Weights of a small transformer language model: 3533 steps.
Each number is 200 + 40 x the weight over the matrix's rms, rounded and kept within 0 to 999. Layers, rows and columns count from 0.

# layer 2 MLP down, 96x128, rms 0.0957, rows 0-95, columns 0-63
230,221,269,163,190,220,189,189,164,279,172,244,203,235,228,216,216,197,170,197,179,182,196,241,269,250,178,185,146,212,155,167,187,157,179,197,119,274,217,272,156,198,243,229,219,273,203,204,156,214,222,218,200,208,194,223,292,190,197,174,185,131,84,146
242,200,203,195,246,173,162,227,188,186,199,196,154,199,215,157,172,232,237,246,228,196,231,203,146,177,208,191,259,186,202,242,260,226,156,191,150,202,196,182,246,178,161,160,225,155,229,132,266,190,229,167,124,246,184,154,191,205,146,95,202,235,230,178
135,189,238,154,237,218,196,206,155,178,245,248,175,225,223,89,191,250,183,149,198,280,212,196,171,281,233,224,112,239,233,147,223,219,155,243,251,191,188,266,193,236,168,263,111,194,168,194,188,193,257,243,201,122,160,222,254,212,180,185,273,75,269,218
221,237,208,139,220,237,254,207,181,219,180,221,188,219,208,226,201,222,267,207,92,243,169,234,232,199,273,193,257,204,188,160,168,198,146,264,145,168,224,213,183,279,173,193,281,224,196,211,121,262,218,244,173,235,173,186,225,190,150,221,208,181,224,135
201,259,189,208,230,189,249,236,193,227,206,134,198,178,146,162,187,136,233,233,145,207,218,171,202,191,160,196,212,169,201,191,163,148,180,224,216,171,219,202,187,168,191,221,150,204,239,216,234,296,202,225,210,275,161,218,216,100,166,176,116,211,266,233
193,230,225,152,189,219,204,203,197,239,145,161,213,227,201,222,195,151,214,208,250,260,208,155,124,188,199,211,164,212,170,215,131,127,234,187,191,247,117,236,140,214,283,137,211,163,239,186,225,239,282,209,261,190,171,193,215,138,194,199,176,164,223,209
222,205,220,211,220,236,266,174,245,253,230,155,197,231,187,219,175,194,222,207,226,142,139,294,201,176,227,178,208,191,215,259,219,229,167,181,115,238,187,175,153,199,213,187,180,211,237,239,247,204,210,252,134,253,159,214,149,198,185,216,244,204,149,216
204,185,197,171,185,166,229,197,174,230,212,197,229,188,174,300,162,147,290,172,201,143,147,213,208,167,235,233,230,220,193,104,264,190,174,253,183,230,172,230,171,156,262,66,205,122,221,302,228,204,161,215,205,203,206,166,210,185,231,226,144,269,197,191
239,165,213,187,127,260,253,188,260,271,178,131,249,208,153,202,242,232,227,223,217,161,211,206,204,211,197,165,178,181,150,188,184,204,200,169,273,178,228,185,224,217,182,277,208,212,236,227,205,229,243,174,200,161,196,209,206,205,258,213,208,228,206,240
177,208,192,214,206,263,191,135,159,190,195,200,309,221,199,193,185,165,140,205,217,205,193,186,229,245,222,268,194,181,150,202,242,212,206,167,230,230,229,143,222,217,236,231,212,228,228,210,216,173,177,203,191,190,216,206,223,229,215,206,197,211,281,147
179,179,234,201,163,159,231,189,222,236,178,294,158,156,164,190,182,190,178,244,204,202,275,247,145,230,249,175,121,142,181,258,251,174,230,201,195,223,251,220,188,279,169,231,194,238,249,270,224,185,212,202,165,241,175,159,160,62,190,187,205,193,218,239
175,199,249,292,168,145,184,183,205,237,201,242,201,209,207,221,216,242,186,192,212,201,226,213,190,262,197,189,175,240,166,211,266,240,243,208,75,197,184,174,249,185,197,162,210,184,232,193,100,158,193,175,169,186,212,197,226,228,179,188,192,144,193,247
302,233,210,170,218,230,137,120,164,204,222,209,147,175,331,235,210,304,177,217,205,165,152,167,199,230,178,161,258,142,116,136,213,275,141,209,150,179,285,221,169,217,187,221,212,242,197,164,263,269,207,237,215,170,173,295,237,188,144,135,217,213,183,97
216,209,193,176,151,216,121,212,223,143,193,202,98,130,223,183,202,199,163,286,197,226,146,282,184,177,212,277,154,94,165,263,197,200,161,329,261,270,201,237,187,183,246,184,155,209,90,141,143,149,170,240,224,197,156,225,157,151,251,222,157,185,180,266
236,213,189,153,221,173,200,152,92,260,118,155,205,192,216,254,156,234,187,227,155,231,152,257,258,230,137,228,165,181,205,127,255,193,272,135,218,200,196,193,155,187,191,240,148,171,277,193,203,143,147,149,166,239,175,264,280,173,258,158,162,171,202,169
234,249,223,207,257,153,141,208,236,220,147,269,220,155,230,255,271,174,175,242,212,217,175,227,185,180,202,269,237,139,184,190,190,152,153,161,119,167,122,231,230,214,206,215,186,201,125,161,205,182,222,226,193,226,275,279,203,158,280,134,192,204,199,159
228,211,213,227,159,236,193,237,199,125,243,238,218,222,151,201,200,208,184,200,181,253,173,245,167,204,183,199,136,243,127,208,167,255,250,107,219,227,126,218,238,264,202,174,178,210,185,199,242,198,233,185,159,138,223,177,197,231,186,128,208,88,291,204
167,212,171,206,252,183,182,189,178,180,152,231,234,155,189,259,183,210,201,201,178,211,228,247,186,292,124,244,217,219,209,157,151,169,199,177,211,184,236,247,207,177,251,218,175,142,206,170,244,193,131,201,204,200,142,172,210,223,182,244,195,228,235,185
177,196,223,176,227,135,226,198,238,238,215,174,207,122,172,194,176,214,210,201,213,175,167,163,137,165,247,238,242,121,241,154,164,224,109,181,180,189,198,244,175,265,171,164,241,185,197,235,281,212,217,183,228,200,161,147,186,116,228,187,193,230,268,181
159,216,218,241,221,327,177,182,190,149,120,230,92,164,200,104,175,245,227,233,226,168,213,179,158,189,255,189,133,268,255,213,115,213,215,258,191,176,214,203,129,225,229,267,150,206,212,169,146,210,233,241,214,266,178,209,198,206,178,232,188,212,226,147
224,226,209,188,83,226,129,174,151,230,208,167,160,128,234,204,118,195,208,242,126,182,149,196,155,235,226,217,207,172,234,139,163,234,186,156,153,156,215,211,122,213,205,192,155,187,197,200,219,183,156,223,237,181,144,213,216,195,260,251,269,130,157,221
220,175,180,277,130,143,159,173,240,195,176,125,169,192,244,166,225,182,218,133,270,193,142,244,223,225,158,246,171,156,238,195,157,235,222,198,208,226,123,159,177,203,249,191,158,217,192,151,172,259,192,282,182,229,226,244,192,213,231,141,202,201,197,239
120,170,157,191,268,172,195,166,151,171,155,225,217,219,141,188,166,217,213,193,184,197,182,202,209,298,200,253,211,228,232,221,171,232,149,185,216,162,160,188,255,181,175,243,224,220,212,154,159,275,204,189,211,224,158,231,213,206,222,252,242,231,160,205
156,136,213,143,228,163,218,181,163,147,177,248,195,176,152,186,154,253,244,113,159,134,129,218,237,223,216,229,136,254,242,221,209,203,184,159,175,183,236,201,215,198,189,234,282,227,158,184,232,180,220,137,233,243,157,201,198,202,224,154,133,189,208,206
215,176,136,258,177,255,229,187,233,208,202,230,216,168,223,221,176,238,235,172,193,196,190,216,151,172,198,190,120,222,197,222,216,182,188,142,176,219,174,242,201,212,222,256,218,216,127,147,170,188,135,187,207,189,155,132,143,200,191,186,240,197,136,228
210,237,199,244,204,174,231,299,258,222,295,239,192,226,180,195,229,168,192,177,155,192,237,197,267,223,171,22,173,202,190,189,149,236,289,203,234,261,217,164,227,167,169,251,195,226,231,248,234,208,266,110,145,191,236,299,285,176,147,211,195,234,205,230
277,194,114,263,187,158,231,207,204,207,240,231,237,244,143,226,188,165,265,197,142,130,227,311,215,217,184,173,229,260,210,242,245,152,181,159,217,182,186,173,277,178,255,237,262,230,166,174,193,226,174,244,214,246,200,175,260,212,154,137,159,275,152,275
222,289,276,181,262,261,205,194,202,189,154,207,218,180,213,259,210,255,232,260,244,234,122,197,238,196,159,256,233,194,154,142,189,188,117,218,244,252,139,256,166,205,217,182,271,239,129,262,246,264,180,177,183,197,196,193,280,205,218,213,137,226,207,222
199,209,169,185,194,189,180,220,125,235,202,207,214,205,191,207,164,178,182,300,157,238,146,245,189,211,186,207,153,178,207,154,192,222,141,227,118,162,239,250,201,316,218,169,203,223,207,189,214,200,225,178,139,233,164,225,226,259,167,230,214,194,243,143
206,190,199,136,165,245,251,218,219,125,218,170,220,184,187,155,232,144,185,157,188,131,157,134,163,221,216,179,216,207,248,193,194,121,179,128,308,210,223,239,133,183,196,174,188,195,200,225,236,210,159,204,188,195,202,232,190,224,138,233,267,169,198,249
218,164,253,205,259,176,144,200,209,196,189,245,218,245,271,189,227,211,220,256,145,250,189,262,171,243,204,188,240,224,182,198,208,144,218,181,193,214,169,176,264,256,204,240,204,108,211,183,157,175,221,292,226,200,325,176,216,227,225,215,160,199,202,200
226,177,117,298,245,175,208,187,167,247,213,145,218,182,176,245,177,236,234,149,261,215,230,182,184,182,250,224,216,231,110,217,186,246,232,239,178,150,202,183,238,96,164,212,179,172,185,212,232,190,285,235,156,255,176,171,170,236,145,210,129,234,173,243
186,224,194,153,228,223,181,196,247,183,246,232,176,200,119,204,211,200,131,143,228,227,206,202,176,181,169,173,210,228,183,197,187,218,189,255,262,172,232,253,158,201,167,222,216,215,182,175,194,273,155,222,211,175,206,136,257,214,215,245,222,208,205,227
197,194,192,190,156,176,194,207,227,171,208,231,219,220,169,167,280,86,199,147,222,193,234,190,195,191,251,126,189,119,159,149,253,119,202,200,223,252,211,185,248,154,249,184,213,150,211,241,215,227,200,119,193,187,253,113,230,222,262,156,131,140,215,207
217,233,225,200,175,205,205,245,191,160,190,237,201,228,166,177,170,181,213,196,185,180,134,170,172,180,254,208,255,157,233,137,251,136,143,212,198,185,221,220,146,181,212,188,195,121,146,182,310,210,242,250,221,228,113,196,158,198,225,315,109,177,132,235
159,259,170,195,213,185,162,166,172,170,166,188,174,138,210,211,206,235,215,186,192,139,173,169,201,173,139,194,211,189,171,180,218,213,196,145,174,144,241,227,228,122,227,192,200,219,143,186,209,183,195,175,195,196,252,204,185,193,254,186,209,132,155,168
259,242,207,205,172,190,196,122,227,204,142,232,145,215,171,236,199,174,227,169,168,168,245,221,227,166,224,137,171,165,231,220,89,242,262,237,246,239,193,127,262,95,163,213,229,185,219,225,167,138,237,232,259,211,176,189,194,179,215,189,289,175,160,261
266,127,197,207,146,171,243,146,208,216,222,175,264,241,210,239,237,319,284,253,181,159,201,175,197,204,170,163,249,202,190,196,224,186,195,216,197,271,251,126,281,209,165,220,263,219,258,179,214,212,153,231,195,261,227,201,195,200,132,189,144,258,252,220
141,191,181,208,268,194,148,260,236,181,176,247,134,194,198,220,209,293,284,244,219,186,194,151,207,202,193,268,172,259,241,243,266,206,233,249,223,211,139,226,176,211,119,164,202,196,176,174,164,209,149,226,174,163,158,218,146,155,191,176,236,173,189,223
204,114,229,235,190,215,214,238,177,259,160,189,166,213,221,178,200,221,230,142,223,245,185,240,282,207,224,261,215,190,241,202,153,142,216,171,214,224,240,220,155,225,68,193,165,158,170,124,228,221,271,208,217,204,245,191,225,308,126,217,223,196,249,141
224,241,157,194,179,227,177,148,99,209,226,149,218,211,160,206,197,121,243,208,102,163,280,197,263,209,151,164,208,191,233,210,187,181,194,163,249,205,184,235,174,207,186,159,181,184,170,266,274,221,171,190,291,201,165,202,233,249,238,183,223,163,231,175
253,209,133,129,212,169,208,158,192,220,215,223,189,223,137,273,223,188,243,196,175,186,199,216,233,215,147,151,150,232,264,237,207,183,233,163,273,229,210,207,186,211,150,213,177,180,179,210,186,181,232,226,265,231,213,144,231,200,194,138,231,221,172,212
198,176,202,219,235,204,213,139,193,190,163,256,188,239,158,218,163,194,261,179,194,174,155,238,250,171,75,201,190,203,162,186,180,235,261,196,188,206,224,231,174,221,223,200,212,224,186,149,209,225,177,208,212,269,226,203,216,242,176,250,206,179,167,160
160,183,183,221,216,166,200,203,218,177,158,216,208,245,126,230,162,190,163,281,191,228,253,259,215,156,167,211,234,191,203,185,248,187,164,191,191,205,251,261,158,213,219,204,171,229,133,148,192,198,199,209,179,165,201,196,234,204,184,193,193,239,166,244
211,173,216,236,186,192,224,188,200,202,234,159,184,264,132,152,271,184,155,122,183,168,228,191,210,244,261,150,218,275,167,227,97,249,272,229,242,250,180,150,183,197,176,160,186,184,242,227,227,180,226,208,198,186,212,170,195,168,170,285,214,219,194,163
240,128,266,199,173,247,242,277,246,148,203,240,222,273,217,168,221,220,255,244,238,123,261,206,168,236,235,158,229,160,213,210,229,217,234,197,229,231,248,108,241,221,169,270,281,176,149,192,188,203,237,223,181,181,266,291,195,197,217,213,236,191,238,262
241,205,150,202,123,191,249,188,139,222,181,141,225,232,220,211,230,200,180,163,167,251,135,234,117,246,167,234,189,177,161,166,255,243,83,185,196,183,187,208,248,112,222,268,209,257,206,149,162,148,149,230,136,255,187,123,267,200,268,198,238,250,158,175
191,232,228,282,250,108,225,276,170,145,235,177,182,75,177,236,170,141,169,255,221,178,186,189,208,223,164,231,205,164,226,200,159,254,207,279,170,161,265,163,286,300,152,216,253,145,220,156,150,183,252,230,193,183,260,206,243,293,186,154,242,234,223,140
187,203,236,170,196,127,187,170,218,267,149,227,322,180,255,246,224,217,147,100,147,198,270,209,219,152,245,204,151,118,225,316,200,187,199,195,184,228,226,214,167,166,246,152,211,210,283,135,158,200,192,185,201,255,157,251,173,138,265,257,185,180,272,222
168,179,245,194,228,284,139,141,249,224,119,182,169,156,177,192,218,194,221,227,193,228,203,185,240,140,170,237,144,171,200,247,235,171,139,196,208,221,216,237,188,181,198,251,209,251,238,127,244,199,202,170,183,291,169,247,227,155,167,181,134,223,257,188
223,209,173,195,181,224,202,177,188,230,211,246,261,288,224,161,183,203,193,166,214,190,124,210,239,240,234,182,132,217,241,185,146,174,176,122,196,228,146,229,236,218,166,243,202,233,173,226,196,151,216,192,193,170,211,183,252,257,236,216,238,255,190,209
209,185,208,186,232,251,177,181,231,203,215,258,193,159,294,150,109,209,177,251,234,198,143,170,213,195,252,194,188,230,229,226,201,210,223,204,145,201,201,206,219,214,241,189,172,163,207,208,190,210,279,194,220,229,241,241,205,257,189,202,241,156,199,190
257,146,218,211,159,223,157,258,203,251,271,129,191,79,240,169,231,208,92,256,210,247,157,215,167,139,110,151,185,222,210,224,128,175,244,158,164,135,117,239,193,119,243,263,246,227,169,259,199,228,203,149,174,205,103,155,110,273,182,253,245,132,276,245
153,183,186,163,175,165,267,236,188,158,192,170,250,175,193,241,233,253,166,195,184,157,223,184,209,161,176,172,191,240,236,183,250,169,250,166,206,189,181,231,172,174,235,203,228,167,192,143,221,174,234,227,145,176,164,201,180,122,188,186,232,148,248,207
170,189,181,239,131,226,226,246,255,256,286,245,204,191,145,175,236,214,223,165,237,152,148,246,202,183,176,147,232,180,278,112,199,256,238,243,173,205,181,153,206,177,267,246,212,233,179,226,188,245,194,194,219,137,212,173,304,142,223,190,160,174,173,217
190,203,181,150,173,205,259,202,214,234,190,238,184,194,171,174,177,238,241,179,158,162,223,244,179,204,194,187,223,205,160,219,234,234,150,117,214,169,168,212,196,238,101,246,170,201,199,117,213,188,202,226,115,221,202,167,222,248,254,124,238,199,184,155
172,261,254,226,212,178,183,211,194,233,211,227,206,186,193,173,204,147,247,147,231,174,176,216,238,245,165,194,203,177,267,277,112,98,124,206,261,248,130,139,194,218,192,217,212,249,160,259,149,179,196,169,170,212,164,235,253,251,242,151,249,227,276,131
236,231,242,188,206,197,270,185,220,227,130,215,199,213,226,227,131,227,133,170,146,184,263,163,231,119,223,242,136,179,181,186,191,150,242,168,238,266,183,219,229,175,156,160,224,221,249,119,194,207,195,200,146,244,168,145,178,195,228,218,223,227,228,206
215,176,238,246,211,192,200,236,171,143,231,171,209,266,213,218,193,158,191,166,164,169,211,257,257,188,198,219,116,225,244,139,189,158,206,246,195,246,158,224,181,117,198,242,267,164,215,157,178,165,216,200,173,185,270,220,169,269,163,155,204,182,201,216
246,224,263,172,166,143,238,222,293,135,212,191,127,229,207,202,225,164,191,195,195,192,219,166,236,205,208,177,201,192,140,231,241,169,192,253,180,284,153,171,158,199,199,270,265,94,211,226,195,190,210,161,265,262,285,107,203,152,159,256,294,236,208,206
242,157,213,167,275,219,252,197,252,279,208,170,216,247,285,147,204,256,166,264,198,269,204,199,249,215,168,185,224,224,228,191,124,179,259,192,180,245,186,201,257,231,170,215,193,158,136,148,150,103,144,195,241,211,237,181,262,261,112,238,241,125,166,147
317,148,230,258,293,192,259,206,196,214,214,199,179,265,157,314,105,129,170,208,274,176,142,217,224,284,188,203,278,197,300,314,221,213,100,148,164,242,215,170,152,300,229,259,279,195,235,128,291,278,195,176,262,237,209,216,235,214,233,101,179,237,189,192
226,180,157,184,259,233,142,241,204,216,181,229,230,193,282,170,188,194,259,246,168,157,291,168,212,115,237,163,204,170,172,254,199,247,245,197,231,210,232,185,237,211,118,187,216,162,150,190,209,238,222,170,255,202,231,173,191,217,198,278,193,217,168,151
194,193,259,168,186,161,171,172,185,216,268,242,231,176,172,209,149,162,186,201,312,179,168,267,148,257,129,205,178,279,216,223,232,182,202,160,135,265,264,227,228,248,245,179,281,141,240,218,214,237,147,247,230,251,236,269,209,244,152,187,208,225,201,231
181,234,210,179,211,276,230,194,266,240,285,246,159,198,205,203,169,126,198,161,265,224,153,118,162,271,192,175,152,180,202,210,190,160,252,243,216,221,235,331,195,202,233,96,272,180,245,203,219,270,289,193,203,164,247,217,199,150,269,127,193,149,144,196
218,134,197,203,158,168,220,262,199,220,160,217,212,182,221,186,262,182,216,205,206,237,174,198,277,168,228,185,222,220,179,232,256,215,224,195,209,158,163,191,237,214,186,195,141,203,203,225,166,256,219,152,220,205,250,148,168,151,162,256,221,249,223,180
289,226,223,172,114,162,218,249,175,227,188,196,183,253,279,162,254,257,239,203,235,228,192,182,223,255,184,174,204,249,162,174,156,242,250,177,169,280,158,178,211,190,196,120,213,150,182,284,257,164,209,183,225,190,210,221,188,162,195,185,234,164,197,247
177,262,167,168,276,251,246,266,279,163,212,131,224,200,177,178,227,174,238,221,152,181,244,248,288,182,190,200,214,274,239,114,259,191,185,235,196,244,203,241,208,239,232,201,154,192,147,212,156,199,221,237,234,156,219,170,234,180,156,228,157,169,256,211
197,256,210,161,141,202,186,262,228,284,209,204,139,239,199,200,144,204,173,196,185,244,125,234,195,201,191,135,229,219,248,197,194,186,245,260,170,223,151,237,142,192,235,207,216,183,202,184,228,157,144,178,179,174,161,210,274,146,174,225,124,173,213,193
216,135,198,194,182,207,226,173,270,220,207,218,255,215,200,199,176,237,232,215,172,171,173,200,174,213,207,171,210,213,229,198,265,192,166,207,159,131,269,123,242,190,176,171,172,192,150,245,195,126,190,243,220,237,249,203,191,186,235,253,249,248,205,207
245,211,248,233,190,172,233,177,257,217,196,180,191,208,193,182,211,186,185,156,233,165,179,195,235,182,191,188,182,155,204,185,159,179,199,192,237,168,199,180,230,114,192,172,215,155,156,206,254,172,196,257,239,292,153,236,161,198,184,198,287,204,211,213
119,306,149,251,244,314,256,235,274,249,222,194,197,165,135,113,211,220,134,240,200,193,195,220,250,262,147,192,130,205,159,166,187,222,209,183,240,214,164,222,233,187,269,171,151,195,184,192,247,177,195,228,209,221,163,210,176,269,186,233,156,190,146,232
186,186,145,189,232,243,233,249,241,190,138,190,191,163,195,189,147,208,242,245,150,228,276,237,208,158,213,206,226,243,263,241,247,169,276,214,195,241,194,252,237,169,212,208,158,259,216,169,159,240,156,164,241,235,215,183,202,151,162,175,161,218,219,166
196,218,241,198,174,201,255,207,213,129,237,125,226,155,207,257,232,194,201,211,123,258,304,242,138,242,135,137,235,163,208,213,168,155,206,200,211,265,135,209,285,219,192,184,190,131,174,216,220,150,203,209,238,231,140,152,210,204,239,197,91,116,215,217
190,201,219,217,188,162,134,225,154,212,201,173,218,210,169,186,283,210,213,203,292,219,224,213,206,232,173,208,239,161,204,176,214,142,234,232,148,176,141,270,165,208,193,126,213,193,268,210,217,266,234,143,299,236,179,296,213,165,205,118,210,219,180,135
175,253,218,235,180,220,213,186,192,206,177,188,130,164,193,162,134,170,196,159,171,180,220,198,194,213,204,207,193,193,198,217,253,175,217,155,212,232,144,124,180,207,223,202,150,138,153,196,204,210,215,179,206,195,229,249,150,180,184,264,205,249,216,177
204,219,139,177,228,177,184,204,176,215,164,190,168,171,152,215,234,198,161,221,252,191,186,212,163,186,171,213,209,246,254,164,149,169,163,219,206,200,210,229,189,203,204,194,202,220,144,230,158,211,234,199,207,174,113,183,297,208,226,187,258,221,262,137
229,324,158,270,237,214,102,182,154,237,244,223,259,204,204,178,113,214,182,150,214,241,236,147,211,206,162,203,220,199,192,145,182,240,202,201,199,185,120,175,260,190,250,144,213,254,254,188,236,212,196,193,106,195,165,227,186,210,140,192,176,217,215,60
206,221,123,222,198,267,158,157,231,154,210,142,158,220,137,173,185,108,194,193,195,189,201,175,252,225,184,182,223,235,213,226,203,184,159,186,187,211,177,177,204,212,186,104,178,216,204,229,135,227,197,209,227,183,213,139,207,206,245,174,165,187,201,190
181,210,191,181,211,185,207,187,186,305,228,176,205,242,207,189,201,172,208,195,181,118,234,174,266,112,180,165,132,136,189,133,208,159,154,182,253,226,218,230,232,211,197,270,118,196,271,197,265,191,212,133,184,157,173,180,239,176,177,200,155,204,184,186
182,168,142,233,175,179,235,150,248,280,165,188,198,216,229,198,188,195,197,195,141,134,199,265,228,252,283,281,174,180,191,167,152,172,188,260,165,178,151,292,199,223,221,175,197,175,228,226,220,317,201,226,220,266,260,228,213,181,201,272,178,160,182,195
163,165,161,271,187,114,152,272,263,163,255,108,260,212,221,200,201,273,193,139,133,187,257,141,236,168,204,180,133,141,138,189,276,146,215,313,185,269,263,138,241,111,91,209,194,313,215,168,185,227,155,133,116,157,181,221,226,176,196,215,213,151,243,206
206,173,216,245,168,204,191,224,254,174,145,239,120,174,172,212,177,233,234,200,174,167,230,239,162,234,227,152,114,170,207,211,175,200,163,173,188,309,198,216,148,152,159,209,225,228,155,188,243,218,229,258,143,252,176,209,164,181,285,162,218,206,195,270
176,213,180,155,214,227,155,203,127,197,179,212,261,193,219,253,174,215,212,184,184,206,215,215,220,192,190,223,194,200,265,192,151,207,146,189,238,147,204,237,197,242,268,176,181,220,174,245,256,216,243,181,198,154,124,243,147,160,243,185,139,261,171,200
189,152,184,214,193,252,204,205,143,157,271,176,212,261,216,199,277,174,208,160,186,95,185,150,278,152,273,200,185,233,258,215,193,187,208,198,185,246,261,167,216,146,217,124,203,177,204,268,123,131,185,180,237,200,164,184,231,245,121,211,190,184,187,216
194,183,175,139,196,266,167,239,171,211,152,222,199,233,186,232,223,232,179,193,193,214,201,224,162,168,196,192,212,244,169,217,220,280,169,262,147,167,186,194,222,222,221,187,166,162,212,216,165,146,278,252,175,187,174,154,234,200,152,167,204,145,208,229
198,203,219,189,242,174,219,184,197,181,186,149,241,203,113,316,160,148,113,217,232,205,179,155,210,121,188,220,181,196,235,180,282,223,203,203,226,206,205,270,149,208,201,226,167,237,158,241,200,191,211,168,164,163,195,201,208,155,260,274,235,239,246,220
283,295,341,246,149,233,230,173,158,218,106,205,227,154,164,68,213,225,254,209,164,89,244,256,169,192,228,315,145,202,173,175,253,222,247,133,231,219,176,220,269,153,31,249,277,263,211,210,220,162,301,303,173,189,211,226,303,271,203,187,310,197,191,174
181,195,262,175,168,236,206,134,217,177,249,260,205,220,239,196,141,171,202,214,234,195,238,245,224,226,301,191,175,143,266,182,211,172,163,203,218,222,234,235,221,175,160,263,253,212,235,170,207,255,201,153,159,206,215,239,116,248,183,216,145,200,229,195
142,196,230,157,220,173,153,168,161,166,284,182,286,128,196,192,199,245,181,217,188,194,164,156,209,258,150,180,198,236,171,137,203,120,203,171,251,182,311,232,240,181,195,192,152,224,162,298,194,193,132,155,231,175,258,256,153,151,214,156,176,205,177,202
235,248,169,233,207,192,217,181,129,218,182,179,223,114,257,220,160,226,131,142,230,261,214,240,198,227,178,166,210,143,195,172,183,199,210,262,183,187,190,200,198,199,249,133,157,165,224,200,193,192,138,197,187,245,222,220,223,191,202,204,209,245,153,284
287,174,244,114,147,259,123,250,142,234,215,161,204,207,228,163,109,233,145,177,206,194,239,195,138,154,206,226,165,152,252,194,241,209,219,193,299,176,206,234,177,153,187,201,135,247,220,145,226,221,176,197,196,208,133,271,236,254,233,150,191,168,179,165
179,235,202,192,187,256,200,186,149,98,216,228,189,143,256,174,189,189,198,222,227,237,221,189,181,215,185,206,140,181,182,98,161,244,276,241,160,181,113,163,243,204,241,212,210,230,153,230,198,218,239,238,210,175,237,191,151,241,177,273,188,219,167,152
215,201,251,156,192,222,203,99,250,142,205,290,183,138,171,262,181,141,196,178,242,210,189,197,149,127,171,173,207,217,262,252,219,186,153,243,227,185,262,278,159,214,139,126,131,208,157,246,171,226,223,179,222,143,217,244,197,184,213,184,205,272,266,166
201,237,205,252,162,179,157,221,257,195,221,203,257,158,149,241,172,136,256,171,123,228,143,197,133,136,195,200,242,233,237,161,226,149,222,203,180,193,165,234,165,180,245,230,141,213,107,205,223,139,205,174,207,185,282,270,162,258,206,214,176,189,160,252
211,209,185,178,113,176,153,161,231,229,230,152,234,211,213,196,253,185,200,210,199,181,207,162,186,126,135,174,193,172,188,191,222,203,264,162,210,175,208,264,132,154,224,199,148,236,198,237,219,147,222,194,191,203,229,243,212,193,259,256,213,158,212,150